config = dict(
    norm='layernorm',
    attn_scale=0.125,
    parallel_block=False,
    init='normal',
    init_std_o=0.00383,
    beta2=0.98,
    weight_decay=0.19,
    batch_tokens=65536,
)
Each number is 128 + 24 x the weight over its row's rms, rounded and kept within 0 to 255. Layers, rows and columns count from 0. Numbers have three digits each. The size before them is the row's rms in percent of the matrix's.

# layer 5 MLP down (transposed), 2048x512, rms 0.0351, rows 1572-1597, columns 0-127
103:123150123121097159146122152099147149101115138122118153135136122084088170146091112108122142162137132119152151128137112110137126121092106142129124091108107107133116180092172137124186159123117134139165159157096086138156109132106132128130145117089167112124158117145187111128144154134166135152125112152123108166140105129103079133144129139154139135120142135084091155137127163117151136115162
103:139116141133095141126141153133131091145084151137101136145139128130106070124185128129162137072132163117103154137107135123126127140150144152125121151109134123111086121090120175148156129117118130134135089110092117157135137101154135167094146124130117138135125079163143072147119157153150110125142093093129103138082140157153169080147114140113137158093137166155151110146116085176088086185128
095:163145125095170177122154113129124149112148139166126124088159126132151113098138137113127124119164067107130120159107110134153111067100150162128156107127127073116116121149113110129127136184108100103167122143143133145128105147113122159076147108140122121083164083153190093134151097159142104102108141140134118135073118128099122170131167106092117161146143144100135132141100141160172132114134
107:092100144142124157088122145160094084129135185113119158110109156143097137050073140158099111130159103143151161122122136125115135119116153109115135102144111150124138103140135134134125181141136134135164119133142128134126091117136110113122165150186116119157146117129139128129118179127126190157129138117110127132129127106140140128161139114083148163139149127128138124131102120100086163165124
089:138110092124075150136118171144126122164136104127177137093177106113112150106103172172114131142145160107134145120138106128148119124143138150137127174159171162150139185123159118094121151147109137099124150170157145125099094121058139130179126077164085129154173123111122133135154086141192085131098108116080162096149130078104140109163113139141124121123102142124130121077106131127154150137154
100:135152119127150113112120140141133156123113143132101116107139103095146152131106144108097118120093153088166123144113112112133143150145097164143110100125132119129120103128134127137096121163138180124126138118176133084117122168112110115179072117123151099135128149137122111124098129128138114150075170104133137126118091130166144163159143111074137132088113149149130140107102146102112124128099
091:155178111131160123136140146169142086137155106141127161084150130088136075109112091138133087143143148100127113119143129080146105138151073132125119128088129129138134150117141144135151093169110151108136109122097118153096113122130107120123145161109125103181113131151103145115126115067084091140123127114119113130121149124090148142110132173103147073134152113156119138117145123116123125130066
109:158117160130108055125136174174108087160130112160096096146141194190100140139153107116158155154117135171135089123113145128120125106141117105157159113135153148142134111095157121127130116143112111080134116115131111113113131137135090104098086098139113102112119133104122127133145108131155131146150123146108150123176130124083116162119186136133110142141128138131131137105123124138142184137121
094:160111118149154124127082156154144162135144131090158106101080130118143123141141115146083150115122152118113088096118180156129138114097124128142121100153164117128110134144088150117108158167138136131134167116132122101069156100115086113135140141168145114159104130127141106161120100119084176133133110095090153146132164124107081118140134104153131122085140162111150141108140173112094150132111
097:145147125161152085080124200169167124163130147122138121125118164134104138130158115093129102134140144099145115071113129132140118140142144115138158122124164153172136125165175123067132109106130124129141112130151129152154175126125139124145087113141103124130119159084114139157159159120137089093136132100115161155127110114105150151142160110128147132106089105162112122126110165145121164109116
099:145107106108136097092142140163133097141155114182104108158120141156173081118147095124125150182084101112097121142140143110141126122110108098147137122111164180138102084136124138156093168157110097114137122128145121132115139127095150124099089120172135086135118103131151141125094196106156112125155101158140140108123120166102122112143165141126132123153135111144143098150146110121108178090128
102:129123128134118138113138163106165128151125120132131162123159108139098157123149163124097115136141147113133131130120178139117113119118129110136142084156102129179162136123150171123095158079132083121160138085123161125140110129135107112113119143143119112154133124103128101107098104164153127149106130126139105111111126143125117140146122123177120145152118119144114143101111103139131138076165
101:110076135121138180114096117117111119107154126170081129093092153117080136190119135149178126114111162176119119141101121140164125144093155123095146126144155114153103135144130170112110101119119137152091095124175126112121122139137181171147084128126126124149136128126113133139144118115098106141112104122135141093130102176091128084146134140137092128106170072133124098149121144110145119118117
099:089130102142119130124102149099147157133120160136138105071150134120173159127106115139162159155119122139104117174075111111147157149154094108095129109074150144110167122101140157117149117098129120101143114131113153135111101093158137112122105158097142134116167094114161125161137137131158099141139104118150174172124132120114152119106130141082123117118144151117122144160161142169150135070129
088:168109097141098143116153152146153170162114093140081142142183098138082110155131137161099180119107078103123172171103128118160152188153115197114085139147125132158149107123127133081122158124136152128170180106138160138145087143138135153146101150156140106141129145137134157136118144115104107112112056126134184138117148100098149140093104145094111178169201142144098130057147097081145105099121
102:105144119102143225160120160140083164125080117178150099115149155131139123150142158148112113132137112123097110147119156108155123106134109119150104122153150097097086123093116115126171141143124130153162074084095143118157077144144129144159177145167100137070136127146108087086099146125102092139132093143120147131153140119161107152112137087098140099104179122149090096088137139121129131128170
095:137092115120093163153094113135116113180128102113070125143165125126123133132101168125175133133124082121134106160160138096147101145128171130115114137134117122097119094165121123106162164131077096117129144152119122137133119113091159131157153081110142116133138139122121159108134137142098137160157138153134138158123140064106099132131124064144147095137164102105098105133147130128125090124089
095:119123133171171097162108155130095112103165086154112159092121136126152105092115142151113144135088116144143129078089120138135123137140126169128120150162099120057150072145156104103124118094146141126118109137135145138132127090086158139077115128130121113139175159117138156081169133115147121141132109078137081099169154181094135160191134110121126127133123158163137146129177124149100129141118
096:131149110136163114097186124114121103090146129110141108126100125147106111134104140158100125137136153119127108156087130096095159159132116126161135150172141111157112097090124129096149117095119098133127112140116092130084071169154143102104169121135157113138125138125082130092134176148156131136149123140097138156119124120167133104102155146137162116158138127125113087162146140132145109121130
096:117117133137160187140139141142181137097128106088123114117162150135140104149111121193147126141103166155141139141150097059131136104161179129099137143129168100121151130136153155110135135145157137119143104114154136114106137105136147107129108131143103125136122120042142104160130112122132168149126141184149103128146119122115094155173133105106103170106141152079126146100121104155142133113106
098:125137115126134138114125160196163172129119116116076157113075126154141162128111127178139122129103095161116127119175091116158107107127107144155159126109146117120117129110114154133093137146112128124170126161103081141110131114151137156133157115131149131124123183156123099157142149124102114120204182122103103125120155149119144126125122116159099126145134145098114082100087103111149136092141
089:143151110128151115162120137167087134169146125160170132122125136176075170143080120117120168096102084138130089132121122109152154117085127135139114126106097072132102127117098130104127145133131132143098143116109133134135123173128111124158133087146157109110105133130124153171124147132106108149113165163125129118149197136145091119105139127115144125128118143158147112124177134165125128154134
102:154090122126178141102115123182145147108173165102150123109126108171166107113149141116166111124137138142144142080132184108145138133133120149146138135115103167140098091145147118152127140135118055090156139126142097130116141101141133119112149109141094095123108145141120145115113144102090135127113136166081131127114143134173153131157118172087081089155128135161122110111150152149102161123101
096:113108117103143178065151114137151105100129177100125124113147121120162145125146123144142117117115153129110097142183141146135095159105153135123137121153126155140147085177172146100137111128093095139117082130144122152099104107156083125108173178135133138164105131088135117130156127127128151133133119136125098135108110151133157193141159105130134167162139143139113106150138148140148131126115
101:104149128094121174151184191166159145120111136162151130107138110117111150099109124105088133116093112152126101144143174145134112132127131133081134081124117128135145134151126126157127077108103140133129118109140132111160128114150107155104150111132106142114138112126154136134116148123140106129081168100129147124118141102123110153131123122145097119146096115142131146107102136152141167133130
110:121095105127120186131137115118140137082143136075132083146103113127112123123165114142184099155137131134146150141139153150132170135072140096133132098129090118154116190071129154123135112142123151129163110139154121107130130122163104097108123139152133109093108134136123153120137155130096131106137133170156150115129119117094080135106144146175116157154155123153135077140110108137124147103102
# layer 5 MLP up, 2048x512, rms 0.035, rows 1573-1597, columns 0-127
101:092104108122129144133083108137123109138152156135160116142134134094125157101156103114117144126144130157104111108098118136134150101125111116153122118094152111139130126113111171174113125160157136118109134125100115127138144111120121150098136151123154128151153131140182120105106129143147135154155198101176113153148130133137146112113107106117138131111125133144068110137124097121118162136143
095:158136094154084127136110119140116154177164168117127124107125155124120158145182157130106129145146109113124134132150145142142145158120091103130119142179203160191108074115137138113114142093184101161106132127116120111150107093130089164139154122162181144116106110128147148132144181100103151105126136094143122142148137128130123077141108125118135113119132140128162155116165156104086080141145
109:117095127104112165104113088156187128132125112117165146114140154115168137079147115109142139184151102108119127106153180144082099158160099113109130120160127113091150119133109129175086110173135155144121103099129146105144121136165166097123120176118113160101162108128146146090088100103104162164156146129131152180086130118145078121099104137114123115115136143103117121111065178136134115139105
091:089153148165130155156123081112166073130126121139092137165108122132139138152115166117158127149122109143120099124098161121101116159095134101172113132119126110103108074159122128142127135085097076139130132073106148121105170154174117157086127149102113144122127119114150098125089172094098158150132124126148122149143102176131140133089140145094104159129155108143125144101150116129114125143153
093:130167162154136129130153160104157161149144145123121085096134147139183111074122105114150105124088140155108103177147194142138142084099079095113181183135147148159125095075138095136111108153125127135116122191145107137195142112118134143159135167145158118132169141172101061170118110133122146130134101118144094106131131170128143130125151158127112097134092117127096141120136149167139109093083
095:167169134138133160126152134143157135111131135122140165104102127144152110140089119165092106075156101118125149149131112118111145132154100107150118103074108144106134165123142117165133139110144121081119121124125163158164112139086142100131152142119107131134131112196143106099132148052127123170103143096107152157078168102095118144134119190129135105133121076162129138066082130139142102138116
102:122133155126060127170087115129144121110102114172098107137099178124100152132103078144134133145110139121121159166130107142098133092133087147126140084155133132137156096109154139130073144148153172142146149105104145132141136162137135166137110141141138139155152149160141162093170115126173124149095147070112118181114132156120129130143130129092104155146138142122157156123138137138158138132125
094:119145090116124137140137110073160096131108108158117164114180120157138145119095128126140115144120107158110127109110101149161116121185163120132124141081112112114200079126149135166111095136115105165130133129080126127138134140073140137151097118131141136150117134139123119140078123114134118164109152122125093127113135144124151154120131152108088161130103067151136136128132127136135146117166
098:088161174096100143120133123116138143112108118139151149165117105151135116116088141124104080135122130171127128082144145125112094105144139087149120082134134117120141071104110116148099143170106137174111126163137141121150110131106164154156110123142102149147117175130141112136115139092139117132151136138138107102098147136181171124127086116170104127153106131109167133124137113136133129140143
101:144121145175141124168143115098185104093097110121156111154139145102137189105132153120130137130088166129140107137125139104140138105137111169136107141146078123109183105092148111125121144092145094118170149151137152132142141118146136148115127123135156136139127130136145093138133137121115112165112123133127121167109158124161121061100121182149075098109156112141117113116146139154113133117103
096:140151133116150160135134050104090124105127163105164098127094146129140147126110151135128113126115139129084146127155138134121114101162131151119097138086141170087106149124103083127162120176121205138100134156162139145112167118106124119142148133137136145124147138145152099138130145149101092118142131129125123125121137111119100132132131155095136105099142138143113090130167147120103127152096
102:111126127127117153126194136136081157110122178184150097110100117168129129113151166110168085122116088120148115096130136139118134129121112142106117122139120153131139142130127182118133116143135125113106121105093099138099124106100154150076169141136148160133102119162173095162112130103169103137141135147143103118060149110146148142094126118122117149165125126161097137147105136146129105075117
100:148095095131103146126115073144151131096138093096134081113122110134177094113164184158089133130140170149127159150134109141141117100111124109117130161121148154122139087112138160123121104112142135134110169155082100155103159108140185152109106184176138168130134098150146101137159158112112159132162153114129143124102141153152129124094135113133159134131173143132144124130128118152130106061152
086:120156117094177132154142109122131120169133130081151120136093195152135149118116093082153114114144118123099134157114137135135096122083143084167103111115147148075125141127143171130116127143130110156086122143127099103115178137150118127129185145125112141099108156128098099123106107161146096117145143103148138128085131137160150124149149112154192082115083112095149136178121175166118149113134
100:093128139121100158142112113118146130132123105130110109154119144096161175092145112131099085164083104120084109132142169140143114095107131118133111136089114135084090168114145114112104163141155085119144115106128185166109092104090168124166146142137117155139127163150135127122122127122123112166149134112091132093177156122152120123157141145152156086109100095132102151089132128135121125067098
095:128176105095142133149119113087147131151126133116152112173147145128148142119147101115097163123164107121129087162116123135109152104114164141088161110136157107097101173140189133158103108108095134115119123095122121150092170163148127122115107135146113136114096134119159176106119126162139110119120125099091167133119130161182136129160098146115135102126072140143101128121123078110137073127109
097:160145122126129131148132093150133139131088123130129164121143082129164149127144113167121125110133118113122105151102126125107101113146139110178102130119118127135169105120135150144111149183159090156119154112138136163125138135128160094168111093166105127152128076160158112103136148110136079110131125127096123094093175143160186152117110146125104130134099109122160144099095130173159108117129
095:144128135141108147118075128137138055142126121156092112125124107136137190091133120130137124166124146109166141082108124145127132125134138144115129094115129130128122120169113120157122136139090151122147157141159164148121117150071125134154142142159144122113123126123161135123094122123119139173096130125133156146111134156089169131178144119117129131105161138155122118095127135141119119114135
101:150129131097149143145119141120143159122137139155117156148124099121158140106100134092094126160129133134120107132127124157122104122147153122102131120111162119145159110130119131129087158153167163126111181153138127159105142098139087150155113171159121148118145121109169135180135135123116100094087116115107154150132153107118079161095123129142134135162095114119150168143161127121123104114201
102:140069076105115156108147163159144174135170130070125085115056138132154140119140160134097105099085179140111111117099098168145164129119094153154132128127151156140188096110108128128130164128154096168108151147094118115116138174167141146107127198163073138100136111131127142101104147128106140125141101169071110098116129125127141114147137095139118124119122137144142100097128132160124114086107
088:104087135094133129115090112091124131122112137112087134152102079119137141091153132150107120129139154146154126134167121115060104183155116113112122134120136146116116132122190130157067117118154121150140111136142127122131161121156196120123075148117095146106149152120151127083114108129124140127112097081100128100125093142132166134143152097145095148150125142141137138097106134126143107096059
102:151165105131160142122154107169123097100117148144145150144100086189127146126107149094132130166171103105150136170143111156114115146123131100120157104106124164133128142100157102125114110168107112121115135118085140134098152130132137140114103099179127136135105124148168161074140150119149135133128128140105132112081071151139170119146142153094097115120107112093139140134158139144105097142137
099:104078094142117156112137126117121173129077154079131125139143164127160121089166152139166140120136128136167152112160113114142119118124094117114102146105124140115129147109161120137119113127139127127137163114097139146108123135099109140089181164128137168124130132134163087100158128135126146134124144099134120128163145120105122149096100099147156134127118149144130161098143094144087078114149
097:121185130121119146142085156104143121120155121136107125119121171169119083129094143123121104180129119133128136089127152137162132092121130106150109133118132146152160144164128180181132169092126106166112140145130134142098139115095166116132116136139147120122142121133109164165100075106153132115128169183146136154103140152112128106111121106120093153121129102143100118121147119136153097094147
100:091116145156146127132146144156124154053098161114149133148112092142140111107135122152102091142130103104138136128123112130165138106142155141102082108131110136106103160160152134138127141167103145137081173109113156133121193124131139141122116157119135094124122099149143122173154116117193126124089124160091101123118128124122106145149143145149154122138105151141108094124123097142159130114145